{
  "num_hidden_layers": 9,
  "hidden_size": 640,
  "num_attention_heads": 10,
  "num_key_value_heads": 10,
  "head_dim": 64,
  "intermediate_size": 5120,
  "vocab_size": 12462,
  "hidden_act": "relu",
  "norm": "layernorm",
  "norm_place": "pre",
  "norm_eps": 1e-06,
  "positions": "learned",
  "qk_norm": false,
  "attn_scale": 0.125,
  "bias": "all",
  "tie_word_embeddings": true,
  "parallel_block": false,
  "init": "normal",
  "init_std_qkv": 0.0136,
  "init_std_o": 0.0,
  "init_std_up": 0.0136,
  "init_std_down": 0.0,
  "optimizer": "adamw",
  "learning_rate": 0.000638,
  "beta1": 0.9,
  "beta2": 0.98,
  "weight_decay": 0.16,
  "lr_head": 0.004,
  "max_grad_norm": 1.0,
  "warmup_steps": 347,
  "schedule": "wsd",
  "decay_fraction": 1.0,
  "decay_shape": "sqrt",
  "final_lr_fraction": 0.0,
  "batch_tokens": 65536,
  "max_seq_len": 1024,
  "doc_mask": false,
  "train_tokens": 654000000,
  "max_steps": 9980,
  "dataset": "wikipedia_en"
}
Each number is 500 + 25 x the weight over its row's rms, rounded and kept within 0 to 999. Layers, rows and columns count from 0. Numbers have three digits each. The size before them is the row's rms in percent of the matrix's.

# down: layer 2 MLP down (transposed), 5120x640, rms 0.00563, rows 3707-3776, columns 280-319
# up: layer 2 MLP up, 5120x640, rms 0.0136, rows 3708-3777, columns 280-319
down3707 095:486489524555482517475493499475496496485443539488494556464489495518490493505499482536517507457507519531482512482474518486
up3708 093:537495510533495517509515525535516501487480504476483501497485481546509491509525503541477498528474473535481488482526522504
down3708 084:502468523500476473491495465518511491465505526553486506498471459532498536506486533488512513516519522510503494503467531513
up3709 098:465538525478490476476529441523469486531526518461537468479504505500463532475489445484500500489481488494469539482492458505
down3709 103:504500484500512487498507494509509483466525455489492531490525454487497508483498466514459505515504484529496550528495516517
up3710 095:435503493473497447525500495490489470496456486550498527461482498490549448453461501506510478500436466477516507506525526479
down3710 066:523500526498549525493502510498494522477477514491506481477528546519506516511485518484467484513532537464486473495496496495
up3711 099:492515463448475449484517494519499513528472491483539498545472507498505524472507500469508531498525481499506495520487507530
down3711 103:482507514471504491471520503491451538528486540454527485475517540509451505523496459522490505511479509466500516472452513527
up3712 110:503490481528459465505470449482458519522530463458511498505565526511544497480488493507532478528461448453493504467510499474
down3712 112:520457518540515458527517513525486495509513492499511471514493491533499544488445480501526527518474518446511476501465509471
up3713 092:487513502510456491522516514537477514528477487542508463505535490522476514524511510540499508530471503484499489509491479512
down3713 065:519528500487454524488516462453502485499468505525543479510501497514479542504540499519527468517502496498512503487517484462
up3714 141:503481473506489503463497515532521467493530439475480507508485532482533526501506463468502508520469462488527526404464561493
down3714 252:485513497474457494494535507495493484483518481496501500478517491489514494530509533480517518453507527511507512496492539497
up3715 096:507548491511471461523485474498475474489515460466476507533453455511478499522491519528509524532484494515510487453488548511
down3715 061:479475489513522470498500533468477489450563530479507514433469515475484543453484530515495500478480478511550533512488522523
up3716 093:509537502516461516555522473506504515532486480474487555470520529487477470439468514530490453490460459511480514517502515496
down3716 055:497451507517457500488483458497490500553464474503490486517494499526514515512525518467492506470509517537511514500537534432
up3717 110:463509463506487485497515495546493511486444449491507494505527516483509536481508460515500488508481476468509498450471493486
down3717 132:468511502491505469451522544538545532505508478507474510462478514485480489467453522474489514496509540474515527466490476514
up3718 101:485541524503440484473522511541503486467535481483492410475510523540470513496507497472468532531471506522532484492500465504
down3718 088:472473474484503505552513514516468519483480540512536482487521521533507500517532484496507464496504509492452468518504473506
up3719 098:488506497510486460524510506520462454480517467520478479527542477504527535434499512500571506541475504482520492486520508472
down3719 089:504476484476517452535474486540503478490477476501535455502542499529528494505479484528499546527498474487505507535518492483
up3720 093:521520516494468496558526518497507478487482493493553447466485522468554484485517448514505495483479484480532538532516508463
down3720 049:533461497463523492501513507524497500494455510522459517499497548468498506511478494520489465534537501496531490478511476487
up3721 112:446537519510449496522530465502476474481502524450508487488509510509542481482503455517461489499441453485458568480513493507
down3721 136:492498483494488484466482507510471496483459516479470495495499480535495488518488506499491502483510501551499511537517479540
up3722 096:530511471483476523445517473537493494510466509474563445499512470502486487538524511544516504520474511521570547470505530438
down3722 061:521527493501512481449505483513454479566487567498514483494540489506486506503494486513490530481505523481513467491508491543
up3723 093:522541447506501510468456484507541495502496496517491515519498515532524518471511531548479494522508494479502550480478487493
down3723 061:513492510477518531545489520480503469480513516486477516483500522453511501528513531512473509520514469525490466518513498514
up3724 097:515499516518501499509492527544553486522475489458492516481504547465518495462504457517511488523497505488484519461495519534
down3724 077:498499500493555512446466497475456507463536516525486505491459514514496503488492482499474497496512477530497496505511488458
up3725 086:550537507492470454545509460513469464458459528465511505493471472539542507511524466516471530516499480468458487479475532488
down3725 059:545514534493481500513520477464489502519536493491488527519499442470541515505418529451482509516484514530520448510517525501
up3726 088:476515468535496501525534490487478480469498530486523493499522489536502518471507482501472533511450484463494476443475511500
down3726 037:511535513463459493494511531525501472488495510509466491519507514496519498508521521491491504506504488485487479507464513516
up3727 112:478524524489518509502521494490504500499468531486509461492505517530517481503520496499502525489503502470513484484483484473
down3727 151:518518495477497490512505455482477511506544476478519504484557464534529545483501515496535530476450517473493515484485526563
up3728 113:487481507471490496481517505501511463494505482485565461512466501500477514541555468498506428496509501476491518503515498494
down3728 126:520498554522504513504439486500496520472477502490477504531486517502499483493530559463493432498502485503457494477492468453
up3729 094:538522485499449514508520478507466483471474530483480505505489503501521539450504520492474508513489473465533494500519492498
down3729 082:485498524511522512499485503516542501484502500513473549493523505518486550519464477464500527521535529510501483477536518496
up3730 095:543504506482500543466500503541497476496487463508503448505487529539506495488510530471505507543506518493512486473448472507
down3730 066:443477536452488546493486573435521490490486500480521481476507486459501497457512529519460420451502505554469490520490445497
up3731 093:421496515474507497445518485519484469502507505463556508511508496501515529466514507495475500564495534491483509502508544512
down3731 053:485463472528492504468532523495461466480513465483512498495471465533506484549479488520527483509466501528497505547529480475
up3732 092:511487487508534505524507521495461504510480459476498475491542491487522490469496449531541497511471503500507533500483521493
down3732 063:489503487447523503474485490502514465518481493532516555512491516491468480536472509487464473466514486500540530549450500529
up3733 098:493476505562483490504488496540458497514494514482490523522513540491518475503504503490506526526492521491498508492455442497
down3733 112:487478516402514468437480497491507527498453507513495495494480496473505481474533512468554492488512487481512493529493468484
up3734 089:499496515531478503474526498532502469485503487516491475491499458542487527503543504483474515508484495517458503472462529494
down3734 054:514479556493488500518478486524496523495471531463474519492518490471522483481473483524496495536531440466485472523496468511
up3735 087:487521495536508493481501510544500473446488474501506530495561496491491510500500461526468510506470482492490525461510527508
down3735 047:483448538516489515500465475477452493506490533524502536460446466516461488572488530481474490505473508539491515501530483489
up3736 097:478512524518509487469529447526507504490518461429518516511520480470523504468441483521447486494468474487501522479499489473
down3736 075:507503472530515491486492528498499545457499491509512530504540501497495508478502475503457518516514493492482536509542506578
up3737 093:456515484475495532519526480542502504489457511518479479541508528496529498481511514509484499522484488432484522504523488490
down3737 061:512493488462520462490522529513502497503506529467530487461508475494506477514477468512471513497431489476483459521462550540
up3738 102:506445499538482506468536491520481502485507469501514495524529529489504493522508457521514513483504500477503548488502493482
down3738 090:499497532546521512502493493525503547522517499511471500534535519508486502479544473523481522510529510526530487486491466503
up3739 090:501526487560494481530485501503491464489470482527532491499535483512506489478484458500491517551485488506511534520499500499
down3739 057:462534486506526501474481467473537496510513454463498557452474507460489489523466547488495514483479479488514517475435499463
up3740 098:515494501469486442483498473505459538481493492486508478533505534519520504451532506539526475482457533481522528462466534495
down3740 094:494487521500493513497472492522450489490472531501475460477444485514446537496475479514515540477504491537510535518483499537
up3741 095:475528501541442483498504482485525450545536512481519492526539520548505461490502520500468453511474497468526544518509539507
down3741 062:497517436531498505520475496517482474482520513499502480486517524549480485482498497498518475506450497482486488503489505497
up3742 182:493528506488461446548528506521510468489521507448526499474528477497521482501479496519514536510485494483487513479500468479
down3742 351:504461520495457465502507509525480469505501512530514488513553483527504453545526484529504541492521492460478459503467482530
up3743 093:560495516550514523550496474488486492479534496486515460501524494498493495475504528480535495470525528473489528484469500517
down3743 041:527533534499524491494515517469515520521478503527468536513467471475527537488530522499475476480511504533530464522504500535
up3744 092:475528472521482486478502483502502448491490511448547471459496509538482499499489469466512490522507483523518551518552537472
down3744 087:498490512544450452498516492521479519458484506449461488520453491460560477500464515508540488500476543491477502479490493451
up3745 125:514523464504488447484513472492502503503490486472510488512539555514469455503534430493494516501514480455473531509534503519
down3745 186:504480525466556507499467477523506501491490538551517481507507492481482532492460495511486547499510479475515457482457501506
up3746 091:523512524519480487515524489506486518505452508485524481501507542514539481474464487468541515512522490500511522495480542464
down3746 064:539483546485495494499467483542526517476531535495501505440520536508503473479501529527480500501475490544499535505482494488
up3747 094:488479444514491481510480457528490514493503522481534463541546521537501498510460457499518488521464524534473504466520511444
down3747 092:478513472475472498494472504513475510533518497526481445499473516465490543527513528480483494497506516560473506506517532458
up3748 091:483502507530464494483511544511482472493491481478484512522496537502532526506489504485510495523510487462487497502514529488
down3748 033:493481522513510486463487488553486466441538502505466456529494483480511498483455497522513496511474491505511513513465456499
up3749 095:477530485531472457496551499514535498518503468517500470528493491511513552486503504525490526536511502466553563454518496523
down3749 064:482491504466492528471460524487504474462538522462514522470504476495538473465531529513502542502503463487462478512518458451
up3750 215:449526490495481520529473509514501521486518506504491485499526482508490517478512450550503564512488467490550500524480498503
down3750 429:483518489451539528533479528511532545477499497501521515522532506496492495504506430503497567507516465544529484487481498538
up3751 097:567496467479485449512493465505507448515499512458499471521526510476556500511524518480493519536462487443501510499513495506
down3751 076:484486532445494557495456476476530488521509503505495528514520482464501541449522507499459535478474522514542526480480488472
up3752 099:497537526542503499518510488498463503549520535461515535469521524486499489468511465483481492501487482476482493506506484513
down3752 084:500476500463481493463492502523452493512508511495485491454521506514499534543520484473520473511504521507525481472505476514
up3753 095:521468453536462491475569517513510517517494505495506509507502483521488491497504532473476458493499519470500507508475512503
down3753 064:462521534445495498471512503472515503511485533527462515457493490464504462500454478476504452494498506528536542514486474510
up3754 090:523544483525503502502465499496465488469488474480529488465457478471482507491533455491505481524469502521491517506526503468
down3754 083:463512476503481497529498514514490481478477512503537487514531501505479456520499484505496524526486504526443542491519472453
up3755 094:482547484459501474501479513522485491451478465507498490497510456507504507495491450540511500476495480451524530480524503468
down3755 072:496524521519481516468546503516488498493473505469511479480512478517511468492493455456493481538501509489523469493502462466
up3756 124:522515496504523496505506476497500482471491476493502467507521481503543483457532458509501504521492457504519488488517500473
down3756 164:498487481431491506526505525510507483473513484498500482503501486509478523464481555492476506486435509507535496515510557447
up3757 112:504471502509482445513512496508494496480487500447519490511475522488510503479525521512525486546466476473522530495487535495
down3757 152:535509498496513516481519528525538503527496518522477502490530538548524506534514454449483494491488542481503504502475505503
up3758 104:506493461535508475514529471542499486503491528484499466539482511576506518505548485460519499492454469472503562488482492433
down3758 118:512544526565479522515509485546510481507474461480487451487509539506548485489512454474456487516477522486470466521477476479
up3759 088:448525502512501502484519502529487440483509500494507469495517486496480536521544472490464516488479482455504471429510556466
down3759 065:505491512491539502481485521496521562520513552508486484523476513514486504523490502484502515521501503488457511524502464517
up3760 092:539472526477471507527509515460495522532507498495502521457518495531551501460486470501486508495463426451486562493504528512
down3760 054:438479495518484489523527477541519519510512536473527442490509539527506500508498492541526522507517489487465476514505501455
up3761 095:512515519521473502509530508510501479449489523493455469496474501481514527496525451504459505460493466463488506507525510521
down3761 081:508457506508486465513496484535494493547462512565504548477472475480485561519488492482499463476557522496482474508485461444
up3762 097:512469463490502495467530511518513484491482461464508481486498504500485534457520478493481478546485495502504545478472512507
down3762 070:462510501474499482464535483482480528491527486491533520464472470507517542509495508493466525523540466492524509500517478510
up3763 089:485478469509479502501528460528486448543486465477494466468480480484522528528501453506505571517495489490454569470472512529
down3763 030:493525521503497487495484453516503487510501481518481491460509485478465530522522512459468536497526474471483502503503496516
up3764 095:501513469479484469488517487544450483518537436494533477522500518493546476495528475506517496546449526472535508528507532498
down3764 085:488520517460445503546517538497505498485496530523486509511486463499515498536470479472481543505517550499470496522532469497
up3765 117:516519435496497496519529478532532492492455501464484455530493542558494509499465469546549513524458481485517535482518521506
down3765 147:509509480482507518502530501505459487512485494503509488458490521507504528495551465465560495494490517482491481525481511470
up3766 091:519514481479503477504531470511523492510481520511485467479505516526481590470549493486513477515487475517556514493516498435
down3766 069:520432527467523493532419479490537463484527493508504474460507457530504512536519477475521495506451519529503484530482490515
up3767 100:522478509535508530450540450507517468519530472490529491486490491528510518505498499474539504525442464436522523508506488472
down3767 125:489498526521497459481514495495508575494500504524534503492496496490474511534503539504471499503532481529499486459485462526
up3768 094:484483509499491511496549519490521493499484470501514487503482540510496498497518507525518494502469508454518553468507556502
down3768 082:495545486464508488518506512519548466523495471440514482504525497485524493517499498486521520528460496494523498451499542508
up3769 095:487534461545437513509536500519563496460508509449476445502506503506539509505479517498458568502492489491519531483502502515
down3769 075:487550538504524535510490509507433489515500511488568548495493514484497469514505540529473486507451503557484540485480500514
up3770 140:495539480516513490481506504569472476511490458528544485547544499488537524494490477481495473513477483471508497523481496477
down3770 238:489506551515483512498469488506481496531546466492513511513479536473489490501527554504502472440514473531505506488478499476
up3771 097:487514474490477489536524516471521503497516541450489523530502499500519493496505490506505496484484496446479472440504514514
down3771 066:467491481530506496500522512485518491466522546476553488476491460536480477501465504502526522499457515464513510502449514548
up3772 108:509515489483495520486532471465510478494516483501504476471535492524535504520507468533504474519533491506493521495492497512
down3772 122:510447540460499517465472516462500474497493481498492503489501492475484525510473496532459525490570490509487459484500501543
up3773 092:515535441548476506501542524564480505540452521477549448505484531511489464514501495494516465493548490465540528474521506473
down3773 061:483518547503502459491454518493514482460532541502506522523518512509481552519533515541520524492503484495504469499476478494
up3774 092:484502518513475502491509495503481510504517515512515504459499503517521488490478496443528492521478533470502477489514550456
down3774 033:526523501511492520503465475490551478466497495501515543502497505516539485503462506495457471475483552547504500499496479540
up3775 095:444572483486484472512511527520465498499494482503460480470530492477542514523534499475484520492486452485518525512487499484
down3775 081:517511514502525503518512492530537495462511502505543517488500482482469486504489515489480513520526469505504461555505507472
up3776 106:498455481522480484535496490521518505495476465499515510519539536494497525490517485456502470479528462499523487459520542473
down3776 121:507419490516567490491500534483477521463485468515463505463464496521460510555464516469477508528538531516501475523524510500
up3777 095:499561480516438511532534464493473499514512482469501496465504503534510497498492505495510488481491518502549516500519519493